config = dict(
    d_model=128,
    vocab_size=8192,
    activation='gelu',
    rope_fraction=0.25,
    parallel_block=True,
    warmup_steps=309,
    decay_fraction=0.711,
    train_tokens=185000000,
)
Each number is 128 + 32 x the weight over its row's rms, rounded and kept within 0 to 255. Layers, rows and columns count from 0. Numbers have three digits each. The size before them is the row's rms in percent of the matrix's.

# up: layer 3 MLP up, 512x128, rms 0.139, rows 299-351, columns 0-127
# down: layer 3 MLP down (transposed), 512x128, rms 0.113, rows 299-350, columns 0-127
up299 114:077085124096157103176105132133123121059136110139142110149124153073149117141192100084159176109054198123121091112150136130132145089108128132165171153084070089133165142118110075158176140161104124147147119166097160118105145125163150109064103165145130129178090180081128100126154144106135141144136128130125106106128070118119131162195161145159153121232172097126169141126140179121070065132102
down299 103:116083098124146137199093116128133078047152129073103092209184172102130119134191135148126176046092159138144165129112120132113124147114108164138122118154076102102183145178120122156106144115113138170117129069141177150058191117138142112079126179129143123192141169118168120115185120111088130142181134133081124116090134078148140171094125142131097157090132153094166132112125091096104093148117
up300 117:163145095156099132179185141176051127153084123143071133106160143106121103143122150136118113085131129059121086176176163184096151147123142107115155117081092119140131124159168137127101104098122109103149141076116130050083164136183137067097131132156117148171094143130129084115082108160141118128119141095149135133122117139126156145087158186180150157106209072079169136112082140163118199087075
down300 125:161108139157157168129138114106188111133162128108155094141086132147097126093140089166139116172090128122071133089116080123115096198130104185130126171153070163123080162059144086092155108105105135137152100151133131181111100182104172222146077161120145128116148132163117116138179162128166143128128103175128094203144100124177095145089102154143137112078122092107069133149053137071143125108156
up301 117:141112102092164114143205109156061155147104096125178129089136125103075135125095162162171127134072134131143065145204130165077129125131156119154150106153079133173114103095168081137169124139157147105101118109159164181103082143160103107089079158101072146151094107083088110136219128155112154140093155135176075149182085098077155125101155132135112136101157118166182147153127087146123161119115
down301 111:125103153142124071061105098155138164160099094115165145144107146107074229136063138133149181084128134187153135098143152131079109120114152104114131138105156088117146132085169155092095120163130123127131116149150188067126107170176000087076107147136103145155103145181120134196136127124126097138129150133130140108115134149116169087132129129095162134130073121114141124196160150161076138127122
up302 083:148137136143109068155163145161090113105189106101096136141080141067155122112129191179143128122123143210168109079147123112175158131111094117112121109172170128145095114152103138160114103170132088115161074163103125119123153121130087181157057115110152179136051130096148143055174107107166119079110171170107148130107126057149101127206126128145145162093116135184138113060144108158142113130116
down302 068:142067147092121187101161132108131173135082209188164116136110143119166030107161154085138115114085122112099150184083145140075114118163154123128112160120115119131150151117129109076078160110117159188092151117174125192107135114119172066168155166164106107139168116123100116175128162111119144147070167063098112077166122168117124133076128146102139132147113114074083169183120133112106137122141
up303 108:191077124172115145148129137111118148162163152181137113179142153114130114140152075145129120103147119106152080163191046132121104087123165148134130125126118203161153154073196137114182105164099103138164051112132111123099133152171081124124103118035126176169079100104078155103138123121123118143121068162175102125087129144112124116068098175122201130114162132097102100163096140116146132152118
down303 107:159103125117125156076164139117156148120081151147160065055069135134097099135107147144120109138137143088117097153144096145138089120104117136139067199098139137076145142140166127154139091057097131144129100097129191127217107127157179062117152157127166181185094169156109134190081119105131101115153166147189110174107151162107115141059084089094157132131126109113137109116118122134126202148143
up304 118:091132146093099083157155156141147142096165176121136145111086117097088129084137133117135164139092128110149141116136106137119149138147082160140209067136105120141084114118153130104099101122093095109189134183151099111114119149109117070127112129136057113104156103136091107118130195142090190130093148161166114102105064168157180199173143157156177126202117126065119194127181139131142131096206
down304 110:136202134070110159084137164099181143175112044178176175124154145155180104127119087097142170191153149122150112116133119080133113071156076137144078118136141157134132142120110100164111118173156160139106142123108089142124161168097091133150107106092142127099139125155132126153093086117177116152207125117092092184157115095117113135074124114034148091102156055144132129159092167143125099093135
up305 082:153027119169087143114143155155088096143149067100133184096147152046089104144131166136155180141157164147119142106135135132122157128133115092145176030120124151067092196122125193157115135103125104126177126123087139115136124079159117068126146154133117133107105155083148102106134114092153118175147124152116127044119111129157122130059132108151148163122141196159067136111156114128111113141083
down305 084:133146078120158112054075076125186123135171166117179134080153138148178163136171157150135134162090102156101131179137080134120106120180145057111116129128169156111154159107121094117108174191166160142148088169147119143160104088118097138142142075154138125121128101130142126140097148137093172133108128092088167198078074127030071123106198114110134144094086110136159078131114083130112138120131
up306 104:069141159215101077138117134164087130168119161134112089146139156036112134107074131170137140147102088188137136115115151163084149112130152120059156152096111149115122057142171163109170119126114095108138102083086111145094129103113111094118153109149050160132137128114128146108183112106148132117133209129166104129084089174177109203090117170141156070133149102142175149122119152106102173129139
down306 100:155125113122183122132042108107131107030142131087115145128071123126143193153110110134170144122139170096083157137095099115210138175178132110132166142154144134099150197148145155119183135156105158138141130149152087140159103135131073136124189135140127160169121150155159103140124082108154090132097072126157126171094098141095133094114136042083083144124090157136105132155162099091139075059128
up307 016:118119211131224110120133129102098128154160123107123113145153149101192132108147101129142166160122102138123155162087164149138114109133070159128085134145099141131171145065097131114126109076108112105121104107128175119129089135186148109069157141146111152098166079083136118123116144155109082139032118125153081158088141145075072043048170146115140102130149144077120177177126160162108128128129
down307 008:114142085118082103194111111127092102100082140120105124100128095131140067131094134123107111116111121133141113081175103117101098091118183116148168068143142122133124113155134118162107105175145139211120135120101063116132176122083099110153055131142125089155036162151138136095166070136126165122175112096133176097151044139193133160176146115099118156128148091146136059108093078104147127074142
up308 098:149184123131131107156189153183088137112165114099169138088163156140153090110114077130177096157090146165091155110118113116137074139167154098122147153167076102107189136151124113105192120162166077119091073129126134167108113127107091097152114129161119152170091191105104164035072116139108124120149149112149100124148154042087147147106135138124148165128174096088132132085180163175151158090163
down308 101:122058151122134130177060076165137176172098142114147112150091146116094027161199162141132165138166135115157103115098139171131148154109137077135139133103146159139133124127113111135064162150092174135126171083130113080100164137143120155112122122114189100049143147148151089175105114138108122167103075197093086156151131200200137091148091122109129074123106141115112163116105151109103130154127
up309 122:021113109136124114138103119128111170161081156125084062144181156128139105196102141106175152121130115118161129164217055135125131135112116118103096137091115112167131145143172095142164153074128115052166169126121156118097137166142126083113116153089074146145117085129138113111151126142130101135136072064142157078183137178153152156144108117200115106188144109134106161162139133119139061107120
down309 123:108153066128127193172144102066162152122066077138139142113076103225111114123138114078135135125057098124136119138142119103127147095089114094166103112165123123128133141159146158114103151124101092117145129149149108095129130134191114140140101127065068123075130119133160116169070149115088139180081146093158200125118144132096143083167168117125118119104146105106196147147231141141183127150159
up310 107:075124121144108108128101125153133145089130145141100146170138145095149067074086161133060153077117119161184126068096138142153127104123173170151119126104146158106113128066135169152163122145127105116115119163126153137162093061139153114148109191128143141146146139097124118134137155111209139095108089143111086117176168132098147154141181136167135105137181123120132255117127111155059106101107
down310 109:141092153147153085100079152141181127125162114160144139138122159125128125071102124202158100142132078169181123148100126156127130122173212138101096105131103111095081151031074112112108146139083168152100090146141096096156133104087175148174168100154127140119144144129086097151141146135128102040118110127178160115091180196122174150157099133194119097141101132103081131125115080135094164139164
up311 116:113175131152142126129131108132183178079138070139096172139085104165121072120155120107115141125095127078136104078115146082151121176117078107151130159081133097104158104112140122086155119151138091123081158209169108085103110131173170139088100178046139130138112147107146107149131119142168126134138149120166094057121043184160111147134089148152095142150177141186182186111143166147085143092120
down311 107:103154140129159111177148092154100132091166124097126134167101103172140101122139135097085110105176103077120157150105118174108142169188069123159107130078136115094146100122167089074087144105168121131086147142193120032205161171124132176097124123133131155123120092078088078080107127119153136097120147087184135100106084206169154140169122161152130124187137175109168102103132112099120145164153
up312 104:111175131178121070177157116163145088069093122132134125117156107122156156128099134108157129086134123066138143082133138132124075147116082081139167109063123076116116136107093105182163096144154095115055167121178140176121121087146086146091104189162096148155127127097085126114109161107168143139123129106099098119114123170096239063184205142147133137134164138125160141160162157147117087122108
down312 093:121159136099170149118079162102093161112156136145104126131147119115086060190152141113196148073095088101104090193097169166026145147199176181101130151131122112172140129153132125109120094108103138130141075126101134084083119187145134113137109114092155140143147146145135063126097075180129137130177147117086121106140122124141157191156099173141084126118149077145164088114145095081133178101123
up313 114:159133099143089060102121120121104067161122085115109136160143167045182118165124102097143099076130107102111184103112073114129085103154171101144103141161079065152141131153175139126172077189183042115153142124171143115128167123169148124146109117115147151177130141137063126072170168085118134151113143094155153068190113101122115137133197089169093145141152144136152135129113154110122126143148
down313 116:118077122097136188098145100151090187206104138093137103086107095142200156127159130158129115148105132180096105105107102103115149148134149108081098086127131189115132106167190128102110126137166099155119144109125101166153189130098105150103069142140100109100126138144128166082156107152147097090091110177098151178099153115146149161104142144091063110128205078145111078135175154089205116070133
up314 116:080138142137149158112123106130072134108124148141161138156179096134118107126103120179160107166101146150155135086141145117123116141146170133082137126163151176080110155068106137131213136168154093042098102141144169161048087183099100082148146126094063165144109099022112150139139141105107166117162107103111091103176162075138140191129099132162181115149193109101118126112113115125113139114137
down314 121:116123118130157117051174159113112151186130134081091098120196110073148121098101121142074111115124186131138121113117143178167092162171161127186102156119150182135080118180066120154156117094093128130163141071137078150104189090057145112152153134127178124134121079143093165099173127198107061106152141141160091122114171114121179136080106134125075103122089119157136124084096144151118146151144
up315 103:120123120091094145106181099088109128117121098109167132137172155098149107160139148185159113114151141064090092107142100110127072168148103101119137135170070210121109129112137126125228088087127122103140118178125117190137138175083118128146072180104127122130119115108118137092184106181137096142129113129157140133161089141166148071149095120123194075092146156092099114123088159137227128079147
down315 112:090124087145126112215067157201167073093176150168129162109093148166084152107116113085098157156094148138197133132131136188112075103145163133117152120094113050124128158092067131134056133185118123077120115129174169090151139060193163138127160127165117123150133121098132118121116124092102158101095173120102120124122141156112121152101158149172153130125132089140171115098173103148066128128148
up316 103:106131183197116134146127127166133150083096155193144114178149140141135075113126112101135119146126123142115097078215127106138124116144162117172122170146109109145123181110112093113150133117152078113112128187141138091087076140108123145036062136134111161142109087144119096157086146177103153172110153079172213157115102167079087121074104154135132147131140092119174101109097150117143188067158
down316 086:127160154142130143193134092131122147105107169154172084105150131171158051057143104125137200108139133116094121096171107156122207121123138148128040156127216118148144160073098080146148106104136078124103143125168094127152120189090083132130096149118138167121127134148085148175103090152105115170135079150140163117121141086070111127123123174089107182173096169124092142131093098118153079131106
up317 103:102104142161120157100091086156150146132141126131099067128096199116148118135143154174146137154167074156200130142202112142114121127157128102156073165192077203154114123124186118118164112094168139054113176120129179121108084152147118134129125149088083148111094136079126140115177129135086098131129110093115093084094083111099142113099068184167154086093084168176113158148150156097119084128140
down317 096:157098104169134097099126137069097155136121093125101168146205112104174073150152137077144132127088146103157097106107146147145092145147164135092131090112118118109105193165083128136128128147084090103123095158134050144142095104154157144113061174141156090174166138154156140157143144154138114172116147130172112091109184037192111070204181148081124139127163141123132084096092084141139128100136
up318 096:121119132145163160115132171115083135138111117115122112111109171117143126184084115112098086166152084159191134090123119163128087165126138077122086116132189147162125110074195087183153124093115086105108097077101142111178095203137057127159120167145094192110105155111108108105164158083106095107191160118115116125141200164113138184081088100173136104126112144120099167133112173158149098148072
down318 092:134124125122138121188119177122169133129055162146132161146143115160145064133108121119130141172176128142153112108153108189072117107131122099162162144101120112121106159138144093124146126132095108102185117132095111168101085107182136075175105105121066090149126144127185130200124127115114143079074148069154143135062148104161126070123162179149160146130202062092196063119163130145114110076112
up319 096:128152204125063113156152162110067130077116141126160134193139105165114146123051155179118102140184126093108140125073097077150137110135077103144142127142069146139133135126153156108152072170104123128104150103108115127131142146101127088125116114122169164152124083096065132138075081126171091158140119135121158070116132174157118116130104170131142129235175159104142097196100107142165196145134
down319 099:163114096155158123134139097121174163150168157110097167111139152086169164141150118097185143122090152136142099127193108182129105170120158127152129163115175097088130170138119125142149153136145112137142104098109126174102139105103114185174174087108109123144147117118150176072136159143085107112112142070140109153156103113131111137148103035158090123083031072139088204077104106121100102148040
up320 100:114171121152113099168118134147160105097097174182128113112096118113095142097146172122114185098108128117120099137180108093128148062110061122140189135064135116126125119116118066077119108132110096100111130187122095138093130143152245152090080093114076097157126129122147117151101099110131175140142169119208149150125085134121071123134154183147166160145120170119196169170113142126068156129139
down320 106:113092158149175131069128146101126107174139069106065094141217112115153195131111076154127106076134152120138187140070150139137101154199129122105141132133112182131137131164160122145162099158143120098153126088111140114127171111132138149137116123158140148131095112145074130127126048148083098115105149205101076073145155159159180184130101181085106157114099119076131077110078156092159133113137
up321 094:148097148185107136149143116146166124107133144121136063208140159153133053102102102126115155122126066130114062157127090119132135206138134149102171155098101108090166169114105126097107122124096105139187109081085130103104161214115149140085143053168131150169112114106132105108170127153148044104084167111154198099123153142087122118117105143144125170135142135097146113160085127122163119113054
down321 099:116111122084133115114116119079100095108126065188124149084114072122165179105083094125096158124149099136110160128106111126181131103149146119107142165159164188139130052115094127124111112099166148120073113094157131150188157039111073178107163178147100116080162140150111129162127105088146166134176084167121067145109158129205147146178120139102154073143124163190141116090155152115122132144172
up322 108:082095147156072149176134112147097133166136096120168165123121125114058134114131175121123127176125142075194068132106142100071132112153118098135134089110149164121108170083142114073120096119163121141175113113092180110108126171158132077107167173125089158123088087127152058153126125115105203067073196112159085097114144183157167149145109206157121114170125135123135128112197142107114134128135
down322 106:134101087102112115160121151112117100140109132132111104108100131175104131149128058138151158087100105155108161149194047118168115168125141145093127137120145144124153086147128165122072152127136199187129157121121087112085151098125147183059095108126118136091125096143086215077157097208144101153136089144154114222169100120160127106126116077133123087124112164063142125178111126174114168118142
up323 100:066156164170124150182105083163131141124091161161174150103142145158136119069128090075143146131152157119116139094119120076128102087136134122119140176096144107171097164135109135121182101110063058169155158182135143159110154122113206143109152127118126116157141091119101034128137133134109107152102123093151080097146111193108175209149107148151113113201178121091171150108118147127082113101088
down323 102:206120139118170137155109152170106132110122141071142116082174150115091040093137108099081090101192082139109146124096168069157143174185147051108156099166131129179133156120159137144152128147171156163097130156095157129141175097122158120146133115094194108103097122100106147100157094198133100137123096158162142106129156132134149145106095086105101174140132160105077107144075067139132109172076
up324 051:138128086180110147143192134098159126169081136115138084116098092132112137113177078122167127108093191123147178090106135150137158132138145044132124128084099115168119176133083166186162115135197149063141092071086127153117192113130078176169165154172113139156147131093098141101093125100124148130101118158120163154104101116085083150163113120113149124125154163122182160041101090117086167113114
down324 038:122134135095107120106102128183105112090192115132118145111101164155140102184123219110072178139152128146094080141119149109120141163099095229122108113194159132102119060141128093061104153120070099203135168156173110121094126131151153092080127114071126138087149140134152143131153143159135133151144143098116102108129128156136142132098136078120082097161097129133091079211163190119145109153115
up325 105:110146177124089099160152118165133093118117114145129180154172197105097118110075168112144137094158112148155149060144162096068145121079087054106176111072120119103157189082144153103138102177125065114091131131085144166151135142162118085154106153155150169125120141091140141146151130084155180112115139083133131133143193100138154076118123140145176071137105157169093158063153123190099145085108
down325 127:124177053164151133126191137102097182163161080066121137114120063128107072160156105098103141173060151115128110109148177165126136151127101141132100083138170144171136141155142115149135135112155097115189170115163125125118142192112080116162087155097123114189103089104078083113139112170122083161103142233103083113157130116148181116146095125106096105119173076115151108153121171117157116116125
up326 130:107123143149069087086152146138111206137080105144118146132171118117122115189081119167173149118136133155160079098152130093088134128082104197111136138146153156120120145105153127126143076128139107152138153119118161141038112140127121127132154134106120098102089082111069093148108116132143161188124210175156126102128143169155141123164208155143221133170145092080135157165110094080167110149184
down326 128:134160183102147101146224108180111117121110132157102147139133133122062189136106131158073173137213106155095084148117132166075126168093133110159158144067085153115189178114130130080126097098132128073098079127134056129084147127149096128183144117188103131083090133118095144064185134180152098146118125097089127139142133152161095108159141136175162106099100106169101138129144108113107141125132
up327 101:136141099171113080120181169141115105103151138120095123157152112097110061163108196114214114121076135122145123137121095103167053135171102149133053125144162113131115124139107174071183141128127042122108136135123186109115063145151174142149081160078159143152102121050121149090130103133126155155109117143106147112161157099110102121123131102091110149110122183162123131151162166189176104083082
down327 095:126098101172134126109100146151096124103203147185206147193084036119068066099098093132155108149131120160124081108145133099200154073130097099145121113141152136154138101133091112145159118155142168124141126147165149139127127093050141143113107099121041094136083129149108105161137094088156086129160122189147102119107138182173128152122074135185103150139117158128138147102164109137120144149182
up328 110:132127108147144117145115213148144116165148110128094139143085157127123078132079123082134121055132096176199131101151156156094105158135116123136189117136108140169055129099155032135132095105077061139129145124094164110144127128172120078123136138087116127086139167096134124142144169116130182127098133099133077102134172159113148158130192170137176113154096106155139214155131115107072073140089
down328 107:165136107135143124123177123116129130115132153200158140114089105171128063128134164155131083175124107097081039213131181162095107177158156132107108141135107143133152126115147118118159148160134068121106140152091140202096163156102141177171118130158117113121090133125136088141087122164089135076131105114099125135168208127116151173083155138179111038111120085128146149081102108073117164136083
up329 113:087085125118132201143121132117044136171132090126184164155147144139131080155109088124103181078075124093150087168128163109095144094156110151133088094077159124107103110098120118190096089095078132132169103144073099142130155137137161087163136110167156136147146129100076133149183161144130202128124086108157184069098166128190145145148153157113135115138142075162110181095088125140146191131120
down329 104:161154171128131085152165098130190122116140113160169141152108120057127093080063162115184097168137126096125157091114156124080108138094146141154188114094096135160033131141087076099141119105153169151142103114109165180148104158110147142107116153103159143123085096140131081167150146146127136164166132164130167150101143073130137079103050141173141148148049117122092102111175109086149143195146
up330 109:141122111079125093132152187109144160212112134143114082143097162103103104097162146127166114128170195184132145153109117122099153123116103183142130136176096107190085113151159094139133124142131088084168108160122137129066092108196149102100076133086145152162092106091112126077188106120127153126116098166111166130125115173127103183158144146077155184189154082154156101097134136102110100038116
down330 094:085165099050116128156150185130130141125112139156107161137056124202131069113129122090157144134183134093168124132072175128107069110120152182143114168138142176148142132072096125148117110137124151141111132147170107038156074146107151121132145121066159120140142088148162107078146112091111191078131121183130110198170144142104093168147131138074165137115061110143154151129125137118103130065123
up331 122:115155126101095123179138144169148104104114137122111094140163171118118107139159143151115134061124143084098135112129135108165171117168100102111154110106050152140208124120106183105123092140131086082111138149104095143137072147138156152112063118132137172127078147113166102069123150121104089109096087073122126084117074118188140134129166196136120122166212150144092178102093214152190149109158
down331 145:133112139218121166179128122129121190135139111104048152093140156167041096135109126143175118092132124134089145139197121085096132100122072105180147099131076105169142116130171128063107139160121093118116119104115172151110130130178117179137102077099109101122100143175072130097120088146095126207119155105143123104194182115184149132086132146171130147148156120165093113161135139117139164088103
up332 107:126118168131116029131158114110130098156142114201127171198125125122150115158105138197101158112107068116117105055136120091139090113153140161058178089152067124103110177126133089119116112159128032170172158141194102093130131159110109117126161109139139124132154090146120123147121149116128176124101204141131103094089128163140164176155154146094117107139181099109156121128090091145073101114117
down332 110:126107152128115201127131140106077150133103128114110058194077111123126138137178099156183101138115155136146153107118091160157162132098075090127152122157112139118149146161136100117099131107184183124094150112167126134086150182112062087091085115122118108162120161138134183131080103138094119193143043146139184165200068114141170094111134139082120096157120170099078065144177107143157112118114
up333 105:131047160125118122120179122124121211166149120135133112142158096081125101111115106170115132105082128111184077179103128055167144138141141157108178114140110145165125152105132148103138159106098136118164123122111113089077214153157100058109146179083114169170069085131076060095162118160181098083115133174142113108123113150151114131120196152142167145165108087128130089124117075159153102128110
down333 122:184123154114147115181093123166090137090168120095105111106205098217088121105114136094141112108065192134198155093119171181138071156162135076161133124177140154163135070109114174136096146124144129060100118134130130116135116133193049148107104124144124091109104120066127152131140115170113153104104113158107130149114154121136124107141083144131144115119127109152125054144067079151169146165167
up334 067:205123144155101110116143113149134222096150115072143087142140141145122123125119153141159184193153119086097168176056163085155109134163140092162117160144140154049150072089098082114119118124128141140101129087160183147051087137115158118088135066129117161099124198123143103120130160161118098162066125139145155120122112169124175171120177115095114119103157120170082139151135127119121095181131
down334 062:087133124134174155153131158125090087132123124155120124095085144108143117154116121105058099043065117154132103088206097140114136133125138132097124114132135126222122144147181154132177107115140076136183093175082126122176194085108086098161132201130152086119120068130126162127134108084109114095187123124130118152146146090076115127160098133180142150169105121129192115099119124155144186067137
up335 093:108097142146175122110180178102078091174100104128114049150125077129127110135142101176098147130149099143183145111128146187095112155181131094151151099118097149191137142130147135164177072124146107089151117124096117129129088109106121073158075136147138131110133072150140093159151142131088140133159127140189103119143210122146154042057069146154181102117159136103138095142094151183145107089076
down335 092:108102100100141097158099083132162089071124147103195184107132168176139178156121143148140131171093121119133141186133133081124050133149179156114150156159109117094120156100121129118121204162126146170088088162166110110130143105132125210110187129104124110139140112120129155087114075102145149061106139119129163134137071170054099166161159105121110159058054112144144094124149069125121154133128
up336 082:112091153153112109105160159085101097180113072144112132129106094118108111157073090084180110146135164142108132146193149172131159111167176147143159083112135122156163222144172136105143108109139077082126195132140180079125135179144084085132175138105100089148143089135117129126133140084119080137125120158094148131165087214129150120170157086125141134186094095074100151183083089093117120137121
down336 074:162153126116128152119134098092112140163163182098166103092099177139102114062127108096080139143149124142078067213052092160133134147111096133116137150212167139093143075100088134127105146116104162147136125176145091142125132136118065170187087082156200096130081109068104153078100151159137130137130152115103152142109135081104144175170129176115179118118138131182134132117111175129156110095104
up337 092:181120153126110144107097158120098100066164122121111080190163153154141074180172105154135175115092086155173118177104106159081147178103135127124133099187120157121162089053086178127113128113084087146147043150108108175106097161143123112190146113173107141125119091119125134080209105156126121168127150128134128110120161112104132090104104133146120187201108094131130118150105089115173179122102
down337 099:089081091112119146195224070132128155199078130123118115098078163072173125070083130160117165085166162084124140069161117151181122118116117118129132122111104168143089142157120121126109141095130143072107145115139117073126146108060109158078145154112175129158110137184126142140139128074139157131120093173124110147141114111114142132210151124131163134102154174106094114148147157151129044116180
up338 108:092180180129132144118151120105119124101079120144129155137093154168129128146081109109161135101111116170154122091151176121199078103091131106142175161157142130127127145073083158079135088116041133104101112152099177139132086072153229141147103115106114185198156163086085114121175171132095140110148204070114166093158139092145119158144116117137107104106155114123083135125132176163156131114089
down338 109:158113129164139149144039137143136170139153117079166165097080110133093087152181067159124149117110047131081200168175094084074152086118106084135139153126120105141116104122237122104095186136202159135135112142157109141147148191127124097118103114081109124113187094112111109101052119130144127144127144112154155114133157167073126116123091149157129131127113193132104159138143113142107139118120
up339 115:132169095149147091149111149128135147159136138179107158176080126129153111131165102075117145136123133193173132047134217100089087163135116139191146128148066164161092138106117088091130102182054088066137126155130155090146116121180106126114159185122099134098083080154098118135137149173132121091117163093122123145098125143105178169127106169186162109139123079096121129137177181092103079125134
down339 108:116077062131117116154083128061143129151103127160102150167123205119130054171153120088148115119137140128121105181212139121154120106151115120133089127166170056137203091107138087154165155168127150136126145130115120121130124134117198120158082072171094121149163098145145163129065149120131145147136120078143161139125134099197122132154155074132075114166110136115187157065126146087103136151073
up340 104:186076101140158068152209125139112174100179060117128137106109102127100099172175141135136134105134092145119189113072151095080099116123118119111105139117114109122093119134181092125146132107212129096152130149138146074112085135107140069098117177098069115136155148096106093108143114089172150104108124135176137091143169156106132106153163102154194129154101129139224119138143181132095056119154
down340 102:084147200123113130084159031125134090127179124146150177142092127084147069186132123146171122142117111102110109137114093111133137155131150081123119148117074134097161075176185115154187105120106055087166161118114074155129122150075135133144112159132100116122167155166126150069190130145153123099117105142172145175163119126093137144076075142188102104135132107062141114123131136143178178111173
up341 096:126127128089171161143150101144106084163123107129119104113088121039135141170085130195103165121170101061123142103147157199153095156151125147111107108166063221161161104135172128151137099150062107066129098062156142099180097159112099091133135200135124191104138122147141134110094135073138141118126111114109104094096107137109136126132111175145096064123117179090139130121142115165170160136102
down341 103:148130117102088119131116142133116118094150171109177114139146141129115214114161067202111111191125162192115083168155066098102113126196160132126154096097129078079159126113082118169150098143179113174156136123116107171052142099088184157145072071132116125072094084119156113095116116124185110141139125166156161167163116165097115141098146118107137141134129116119181139108121124060080100123144
up342 082:146064106072051159133152116107133185117191125162145112124146142150172134142114144149137203159099132087115115196144148094135107141130146133139061151197116191152120136060110060124093138088081111137117116133137176125079057161123147116088094087141093138068093134109127126142185148110139069125141171153136146108143101121116095147142170109110111155107161154130071134178150112117180082128158
down342 078:108172144175161064088134097165099104136073113138121129132098132091066048107124114138101084107085135187149120051083158127107149129130131158104155083060129051135121165175149185107129139099152131132165119142131090185176116082191144099191200139136195118151127111161106116118093154103118144137130128129138118136137163136196129126113147145143145129159129097159157156079140137119057131122107
up343 110:115135111154108145133123179129124098100148090120100105170135115146124115169057117186120171156131134175167152130165084148141085106119081124204092150143162153119114161091146062200137136178145078080105132087107163112136134177116108106113070094089107166190064157121140112082137147090142113190130123100136133128129149095107163149131123096140148129122130106104149142147208138203207160124178
down343 096:150107160108140156070139189090107106081081107172090119076103135175153185184154123133139152086177104084146126100114128087118135151135090146125129163169104120170162132151123183120138095106135186140106153131127125146116120105126084083124150102146046127083185088142127153141151117128139138089208122115135097115103139123163146145115150114141126116154185195138108129191048144135072078044135
up344 118:111144131143077063164109150203142127205136169121099128143138158124106144073173106136099146135069103126133118094141107115074169146121128115073114144134134087131149168157151143082168128097173110117130122117145079126056143197125106151120112166073088173132107110149094089080109138171134099156112119110181160142108101136159118203087130201144191159134127089122094181095179171128100098112136
down344 111:146117186133150117102124080114105094129187055114065079139103109175120206106132169110135175132148097125109201073117094101110118141081129096091106179161149154131147098150097138111086166094170160132093056139097122161128121169071120100075157078102088183160158165139126160141128119199138140183127168130134160137129094118108124108110163113070183118149112159119117155139141076109159146127134
up345 101:062112127161134170164115048155160139156068143132214182109085127166147089152142133104131111088142175136146099096149170089123120081118125104098138125142140198173093158120108077178104136143141151098188181134095171134134134116076159167134132110128096149089099127118123132131085166150085132144068179099145119103148113224141141178092120143132112101047140086105112147123129157128121148130101
down345 107:126077186110096100111161153153091072119210118143180138128095129091148131159142078193117121062143126075123151097129111114170170132123088144089162108171128111055044127132138173143117189147088123154128133152138179096135140152098086094145166114150161121137120111110091131145120141129163051171153086139117101141114107156134114124112145118090147192171106207119078150174096127157140124149083
up346 122:081125157180154108147150142092107134126086139137082102170162058132140081113148108125139075095124137117111082061118158134141142062174093132160185146096081083160095163158167117104133098169123074127155136130089146140043145160153105175121133125170130120141062158118094092119114102176154109119137109138160161146121132144147107065153182215135083170130163126100175145123125157132129193089128
down346 137:114109139148199123120147166169114139117125090129155114090070104087011023115158150123119130126125105196095109083139139171092156079152152118095176141143151101099127183171145143097156168118118134133114164129109158102134042154165174120094134163137156096121126142138115153154131110083131143125120164166209123090133135090114132072105158121119134093151105164112141169110123161192095135127115
up347 109:114124169114156204134111139118124103091154100122125110148103095167124099224130141169136126114094048115166133114149146215112110130165084117156070119148115185110145106116215140117161136115106055120095138086129121149148077117158107078155082171034133148131106136139135111128153109092092108183126115082133123078117155128135155141127162115152133147179083161141124178093173155178128129135124
down347 106:162126117092126112175135112121129143124106125159122087199103128096166083128103099137134172142186099119187178110128175114104092134131105121121106140064138121129136190140129155122101085143139165106116126145068132081129123122120182047192136095200186109091118115182169114101087146127097143173112143120103192094166163163191138126138167106140161119061082177118129133084084111150083091111100
up348 108:108151145161160084142166156133145103126106106188131190145103110051104115127106187114098163103113146162154151054094174131145151105127114132166183106126192150141147152085118045116170118117105094144123176188077155086123169080175120149130108119109126124081128101105091060057126211090132127106092135152135106130144117112103108113095156184127144121133163115172176164110100106134087111132115
down348 103:131089125111153128092093051132171213131163138128157128112108144146170119127122161122127100193115153118112105159131094174110116134145154130166133088096129097119153155100065102131129172076144106164126077170143088108106153103088203182143102088142089149149087074159117141060113177166126093124126209091152085097103148132122110114120079139200165137151094186124135117095139147126106164184109
up349 117:089133178186119040219110086190124165138074112095176122145183126114055101060171148120181098097153133175177116160107183118111122128168159132100143097182141095139158128125102132096160121120130130074115169107082120141139051140108175116110095122130141162165093133093079163093165098135111118117094129146132160098091126109143122139092156161116140083153114127119168143120115159146123175096142
down349 118:137194129152084086113155186076152141129107128159105164145152136067199098134075148080096140121118210061101086173113159142092173112172154137110155130188134151063084140171168119146147098113148068115092127148154092158179154135116107044135134154112128089155122105158129089166109145146151141089144105140119092153133144114084106111162112116096092126096185104146160092116148144139138121168074
up350 065:149157157135125094178129163131126239034140160142128115149085129148157092154098126108113100116144154127123123155124124094111081116094115164135142095126092115108089135170110123099102120034113103176150128138156070149170165075126149118121129138155154152153124083106194130089132149177185125064099164141133140100150121118155131053174157101176159154156182112119082117132135131085173105090170
down350 057:061131121116160123152137118089129076179074114112147151167138134094184101130168116137144168111098062138176134109140161140114167141129147140080112154123141121170203159121106092094175119176144180115102136079109134084095124138126128118116107145095113145102191139141063130164137093057079113156167122078171098126125171128119165159085104164076147089083151137152132132072166146193061166147101
up351 103:143148095163158132151135129179113105177132082094122171156040161108150124098166103110099167109147121172129105054123061147125101095164125133168144167129144135167110088155163058140198130125131127173113181125132193152130168098135075121098124127130076137184084146087147080083087122140140101109143090169122146099123159133120235120144127142115152126079110124125168160118132143134069089133108